From a checkpoint of a small transformer trained on Wikipedia.
Size: vocabulary 32000, 62.9M parameters.
Architecture: LayerNorm before each block, biases, tied embeddings, normalized queries and keys, attention and MLP in parallel.
Each number is 500 + 50 x the weight over its row's rms, rounded and kept within 0 to 999. Layers, rows and columns count from 0. Numbers have three digits each. The size before them is the row's rms in percent of the matrix's.

# layer 8 MLP down (transposed), 2304x576, rms 0.034, rows 953-1002, columns 256-319
102:621558537506531486598574554530462475452555573471573475503513458373494517491513514439528487485549485417505560594578469461526562505483481529481571537485450566500478530567531519454542529489560545
095:560517581536549452464560539528526550476504488461470504565466575430514543575414503519520526441453471366507441525554518482495382401564531582397526619477513525467527487545476471420533520571477533
096:462429457434495497503472481506492592417539452458450492451568511520524518549486552502489553463521493449451476504471485601519458527431503502514622515547401589519487387428513554544482563456522383
091:458478567515452456614513546491516517431461375513584489526424512509455626465567537459516527533540552489469466491501526560502432511463466494447522500561492474439461555499467415459381496497449487
098:488504510583534569527462463516493487495610459499486452541418556446504471545525487494517472431501438425488498599523438508453522463518439469524472553504456526468416536468501499543504478514576481
092:440515544386571519559491485552462526492481484389560506518483526493441495528444445547501552482499537484597512478486527540477491516479469609591564534533555465558482523425543550517611439479444477
083:477449487466423544608553486443612424500522531393552517529503443478546505603546453513559481538492443492504453517526500576495465534542583414510553464497553488572533465478557508511464475507530504
089:525504553437461464556573507563516524571454491519468524504472517565538461583514516495528472582537549469543516542460492496411458561434429494493493521566533484494482503540460472487558459448556497
102:501334524430438488504561482495482441579448523436421532535487531472451412487544453489454577512445486474520408437315511430497467394406455561459506494518469533536491480462458448421437491548485530
107:474536547488489555400499429393433507528496469463500424406449462403489490536423500527391490490434548444542437552528569544593546449509509458402563492533562491425454592451466525508548530532490579
108:553531552422499501455530467623505464488532516438456529429541575506573510476591451543521551425468460557493509489553460455516533448454442451500483499541572539495510573441502542554509488447496495
099:448486459413557557544517627543502450477483538413543534555559407551488513450573482484461504527423437515432511525533433499492518473494562521524478487493597465549474514517499424512574532593527480
101:517443463609490485467440493435591532548423467432524439456525486523439499485587570600467446495540463417485549510488459639386573404470587501553552439465564524447512482505572540514470515502523515
101:501475453508527465433510470509564549426581477473571460447534469531516504576551526476572457597452513517472591467488548529386455489590492452525554430528462440436424405473519502542514536485467430
094:509574546489516557507383470491493528477529568515466480497528567505546587420488482498507477456435621492493452552506534558515474490411611548520464567528549456472503474485514487498529501522540450
104:550498509501511443487533499510318561455452499470548513552539558510536510570477588565391499448434583521568403497511502517432516496498510476536424503548461408593471553405532455471384524517464519
103:497608488549506465401558519523544475553548501448437443486595422566465459453494550460549487597575499480467537625542518533559482520502570432497540550547522589503455520474466492501581490458513534
116:534423518476476515553550463486505625556447527509585460522470523589515492528479454402534456443543517507502421469427514561463605518518552486442501472469429549471507467486509592544524505476545512
114:528554482498571485549598470563576452553525450441473484578446467423464478561479456377509494498558449484508517504450553653510596492478527487584398547587522404504477536434458545486504631517542533
102:448466622556400477553481511414455528508532560554468491580462510561547504534420503463525551521454492465457568561537492401582494567499524472547522505408501519593469494548473556467508473513471593
095:512489460548498576439450479530418532524457457568441515547543494433553536461502559467465475599444560489462532420570587528461548488488374560583535471424519508462504489480517536564579517506526461
107:455466495532391526487426526494561442543543467556527480498519486491559628459441523498504461575494436480504485548494444495496498510602527454508572442472396477573414479502619493431487478523553459
092:531455459507478492530450406431444553508535545469576543526499460503530450519510554505422466502547526535536400494509528587468525494438527525502539463536537562650551438455518452471530499511555524
116:648482494475385448436548492538539478554416582461553452607572463548513498369494517481439507653562491409462462536505464555472477449532438475550467434521492494461439474481495483517507580430638533
097:575454489487527431492477528452577500523460524527424540471489470413440469621460456379586552450494517515403511455486476536537465502524563508494469508580537506476416509489588549494592450511347401
096:495484614387459548465540579610459501482555505452550407486505544493464516502570429502568463528571598460470494454486514502547423543542515448483493484500530508549454494358453568426570511436494544
103:549441542458403494417471544427473469506484505501490534420530510555454449524423516471503517477524399565562636532506600466450511456458484453526538506563556540530535396499611488473440534535522431
106:578498440430587536410546602431530527546472476481490457429519482526510515509485430482429523462435591457578580459441530566465545531410530488481468458609496455466442627475453477419455494519481423
114:483539431580517550426565571477470482527540576519524526560550519505543534486578544553530550510504572402565588508476524605512613576457465492476371506565480512421449529513590512434586440461467477
090:450417565536511480488524571482546429523528521492517498570471509470481529521513501458488522445477528483489514508462507521474546568514529526472522522541528524555446498430570476463548484483523527
107:492534519496371495490561607470498586519446470439517506545417433543518474552489528501453506469534422436561506477481512559421474489457592529432465444580455459615467484490425570467583533464552471
095:338518561531528555589457531455488510484561519506473382424450537444522447545488457589540508486563546477535447485502497490514544434430505481536509404514469532468493490475524493438550567409509493
110:456526479533454541474492326464458493417543429475515541502401513479494532488597522457408529454530448458427389505452531545529576626479485516495486413472456566579477454460469580476550528456450461
094:537504466417502484520371489523511568527496556492543526559442451514625570485384520569380515574509490473479557519532451544553496542440423494413444587511546511585541487430503473472435491534540553
096:488434448466477521406513502485541421480588421543492509499468471493474503568544470485491498449461437508586492524466510460515525553511536523461469459557428458485587548434508407453511541429575578
097:453438513536506500553542438478513408423518492415505587549441549512545462533559505529546499437553340485530459497477565417495496481491528553454501515569525462505443503514557540400580560519485555
103:643487447589469428447516431476522456422518512447467453552472526418529533515453421517527513492405473506508490429564407549466534563422582550519481439528467526512511537547473453471510495506468556
114:501518568544381510533575485529535535465498504534512500508491448597455465487448527509452536621498570461445556458485522509471557511588455510552481551598453459508485488458518510486459477545488437
097:509614586496450509512441436533420485523488499499547463524440458522425474511528514474461504448461385407518446470564422460562421537448492463529451521470606481567472477507507557573558467545499495
106:511446505522401451495491496491458436417449506564493469445504472455524601578527447419531564462438512501552443376485579558494449535476491473433518519479378576475602476502502446558423575469548448
101:496554588467477571525462421588501544578510500587425483432499437477479484461480545538434538591551478522521457508565478597467500593533547489444486491517538443473456507497573486433492397520587436
098:463569473578561483541508438495501517422547402413533527500433487581500397466480509526451461533478457487495470474478497436393512522494498492583527502443640475469504508399531484455490556508557546
105:501557496531444568444456526473473433436474559527524540480541493446565483510454545503500475484560447502534369497492593482505471509576531499540456454522567578520436468535475534474472520428555531
115:426476435447520547466495454475506480576532569486503521454484512453539562501509475521416451453636540434389527531478531493524500449562585632527474551415506558565477552506464475515530473439532452
097:501576480507610501460463426522411486549446582462484492463391528490539518502575585519464497557492559513529465472410498544496517560496460525519437482534497646460486436514489417599567488470435449
106:550563489600483417532488520415508470538453470591523595509520555481518528545539476452514504471495538532522495509430420541444498486469438549465515555541530535527532510557496406515433579636482497
101:557478491481605593459484576567487458560474506481461476513413568515567558533603439398527446412475449598533526538484499502493495407553537581576559550431551501591518572456487502418525448463502458
110:494465525507494521463511517572531470489527425546433509463452426472465555566519553418477489563555469423635453525530473481510564506509546494533438569470427551576464451497415611476555535540443489
108:537561566651516557429486602452472519457568478439537402501505455512372519642565548428500482585527512437560549602491465595539490542509485557403531450581540520515450525468486505583464512561469542
089:537547523502498505475476472416468506410514565496453578618538495532437456419512508393421504505485455560556543437571580464511608519573534471583422503612507554545491464466446536492469406599493556
# layer 8 MLP up, 2304x576, rms 0.0343, rows 954-1003, columns 256-319
100:529517555613589500497567476481605433563475608530558454529522450416529500471523466443547516468431590376511539464523563505528518468500503534489482469482526397476558512472494510513483419542568529
092:533569505568608515573541569610532371480407600519542579509491486525426437510497444508537480538549434470483557516436473504536440543517580539473487555541550470499534577505522424477536532492535544
098:489534426510503571525397495517514487534506546554486562537539487509449570490482533500507548538535533455572541511401514491466474461549406503555514434596441540508436512451540458514551524474534499
100:498535600490621486518596566524500561570412550444497530498515505501547522504548489426554541597482511464448481471492424527480543413512506481498413444468458409498551476620563492535397483496519587
098:434468443558476542463568617520460535462460569459561474550539556422530502486554498617503509516545437450610494470571445568442445505500524456501478510528500452462461520501452460557492457497583487
095:513433500508569504522592593454480404493507567528516486469473539541476528480523547559517533553478531500502556439414552493551498504547526450424488519393437393479567449509627563517561410470492537
089:508556466473532473583484460500534456450532577502526462507525496463512474521530436478496516505437440534497525352587515444520516526515537536481430500444469507489413506491604533599395491567527408
100:500494477421508577514536458530558440554463517487437491486463567614540475498509510523570392636504560462502430491567436499533458517563566533532542512415440478428473480453525519500580481457526484
107:557505479526613493545421445493490483517435485566517574492589533509433542442536402492580457470465492476508496505463412524462481446509488494543386514460502495499545508462488557536562463525521459
098:456469541530483574459503560482524483526526468529596566457585459500504479437490397485489477497522510457512573511478402596508454475455490516477482530475433547461472478576462499493488539528570535
091:545479434525537467521478389528538538488451433564473518512399573524492452428464518469543458592476487461565519448535457507498571521453527571569432551570443519402528476538552433580463498524463515
104:422526481430503556477482491535412468481553591515549519503564485476429586504550499402530504460537462516466509498552437484521411599409584486487573534592448477556504422538502551542494488472525501
099:510524480533509482486497478521441434554463541587606513543550537526474447485473472509447462530529549505490496449531446565488389464504517553571433519535495474576574573542513503556444542524546426
097:595499487496540475428440390538603508495455526464444468460592583557512490463469527539521447535546431449518525444504544509541493430513610565473494462529438526491462597494515559441473535349487449
098:550551568451496376541451466508473435605466475518431534503516469469539470574549491534485501695457486472580440576589459516502461446416538574498533450425469437440500494609494486472459474482517513
110:542556558590552486462431487539485436636552506542482549490544495546433535525494464488614500499483543464474471492509478503630539480510467560480529450616490463535471469568525598596545458464560469
095:487508567594542564546569508507439520550408544493474473566506432547508530444460460654469499494487494414496574535437551533444560457533461516481552539457514473530493478549506509546503518457474547
107:534473428453524457528516477474530524558549413513488541509535469470488497543509499555559355474500443542576514438439469514391551518500562520538526450591373494557457591514513527478496472526511488
098:492528512398480574588414397499558440514522531445478474492572499567480483474518466521458473496422485531531538474423525473508543469479485639621476509561393493473533408454564474569503511435496506
100:517496530479537458508644510482575435499511518434513541533410538597431570453520458521523477477566448531521456524485447460530479461523522476410456495480466504472474492585457476498457496445465520
107:517458458469523400493505516435381465455476585546549463465445548447498446512513487579516522531571436563517477448490542502503603475564511595490458474536515454414607434398436507478506493513543517
095:449506446483529353437463471547394498460476481467456542481536546540457473439476449511509572496556586470524449537526510524480580533466560573438503483421520522480501507426461541417430520444521448
098:487537542563485515601570528544441449474439479458463519574460444487528500548546521509564519520487509493494440495444466466532509474521510618577575552490468534547497439463533499532509490475520553
092:516366571520560422592592603526437418456512446467482443555526564528511521569505523478543483634495477451452444539590474486547508446496585481528514437491425452440525488576527573429563463462576578
082:590529505407519520498447456534468438449544525429596543475529492462571509516622495471473445588537534479562530455527459590491483462497541540430449454634507505613563535490559570454551511438538578
107:444555447446470442455507389676554496485530434532468543570500504553567585517567522498538450479456488506461447492415411639461454530438529572482486510524504494425462454566400496494486499499428470
107:582462485576488437543514508490517453520536458483390568512508432437475418590572484488410482488528529531611468468453445534511591450469419524495490595471510463511577476536537451452496444497603520
094:600472533530527467490528512554586510494522433541458464522512557457595457547539483514589519479555574513515538492473452526484526454526509527448458426454438413466509538512528548569437460485546502
088:459499562485461513547554406503476596468432405584473522483503499442440513436460422519539456580527519500574516470512533493567422473454554614457500565484518398446443532546433496517533509421530575
098:447464478511521432508579513470505456580397505477537512547450519504527514553518463523473505517353435493526455460601414525572637532541518510442452402543504585531540500564429520516455507462517452
099:397560525511532462424494448513454433484499455529413559501520483453555454494526539486423433523511450543561589408542510647484486451452543547556510447461475447405491481598551553537455430470486525
096:517510510541498462438493460458469504549526552646559364416474502526567531529516444495542558569506532497553498494478532568445474515492549486512518436567402573524460497515492428540383440494557575
094:536475466601550556561513505480536415515370483468428561561489484474505455584532397507613446444428472411456459492501454527472550377457565455521466385483426565479479454533559574638520555446480507
105:490438522575582425459460574475467533553445584589444518546559453558486454498451485460500499547516555427522473501394569504524562575493398516582508489508507479533479499469491450414422454496458411
092:488523501532498410554569446463512483477460515557527497502505485514503559512592498497463515532554450465509494500501548557470542486564478558550447518594514481466483519588558543460436457421511531
106:474518507533490515555488509565523487576481461546401501457566445509545451469614461480551453482490576436576500450401579609484420499463476469502564524548459501455484396494547547593592494572468572
107:476465598582556424535583535583658498458479493532499515487470420593468491419538508588579523574462519528538498389535511544543461399498570619531484419474519529480512485442542528528497414450515456
094:554557454448489468496423573484473537452469567541492575460501471515532470603519479523603484578588578614580458562454478504457485445516508609485466524539401503559520524473527531446500440470523480
110:487595526468629446514531505601446501508496491533451469569606503516459464502520454517529535513546403452490480496499488512465424495533455570477565541471479516448451465498537411554561512530473483
104:429486459483551521510548491572519483509472444564567585485480547421504537450470468507515482535434529406500465526419445582518520527422540491478520442525511465520473420498666507552511559451626515
087:510528481511539549533488518493532469495442426516500452469518546480468592438543443488466455466483591497554528541538487506570441510515550524556427556579475463545517422544450580511532538488517524
101:482490460411572502488481434529503367453500487525513445567537460550524569561512589554494487486493451452458459488449494685440534473602519466443474474505508504465536495496553466475448482484579491
099:448577533466556547549525599484535552589533419466479486483452456530471407435552484468572423521563463426504452502533557512485439537484523511506474510459449441465476507459537594475439493479558444
097:474533571534601500523492436468476493486495461481419501564577461464593621519545475518474564620499462565555464500545450507544523380532475556431412469515514476462527513616554505488499542486443414
110:510443582518551531529455392456543445567510421491451537483597481525518462592561453486549453525437491369501556433471522436452560511436566445447410432564500499510455468410519513604467462400483466
099:473506459505393460564487484527503531642526470605565478450510485383442475412475545535530522441422502496557512525528419470605475474428441421506543475547589531522380531477561495455463367496563571
101:404497521470548529519526501538644481558546428523444641497653535512423529479496461547435453521498505463601426399434508558504546453485566518578530407499502532496500443541515507579429472452465492
095:615530469434535529497509401509552427579522514499445593511496527471461539541495537557436435538545510472595552475556524531501491503472453546584499529529494437493584433460596496519475460500464456
089:479483584530563425565494539481510534541483467533443571477511503441506457430557460529478566472535484420530563437499528474533564490487586564500541427448478496556489524480485463493471446478453444
111:529421581507503494488483418516531546551538423477519538477554479525523539480498525568624538453361489410505459512506473595572604477508423536430437433541428526522473530517488570496504478438476494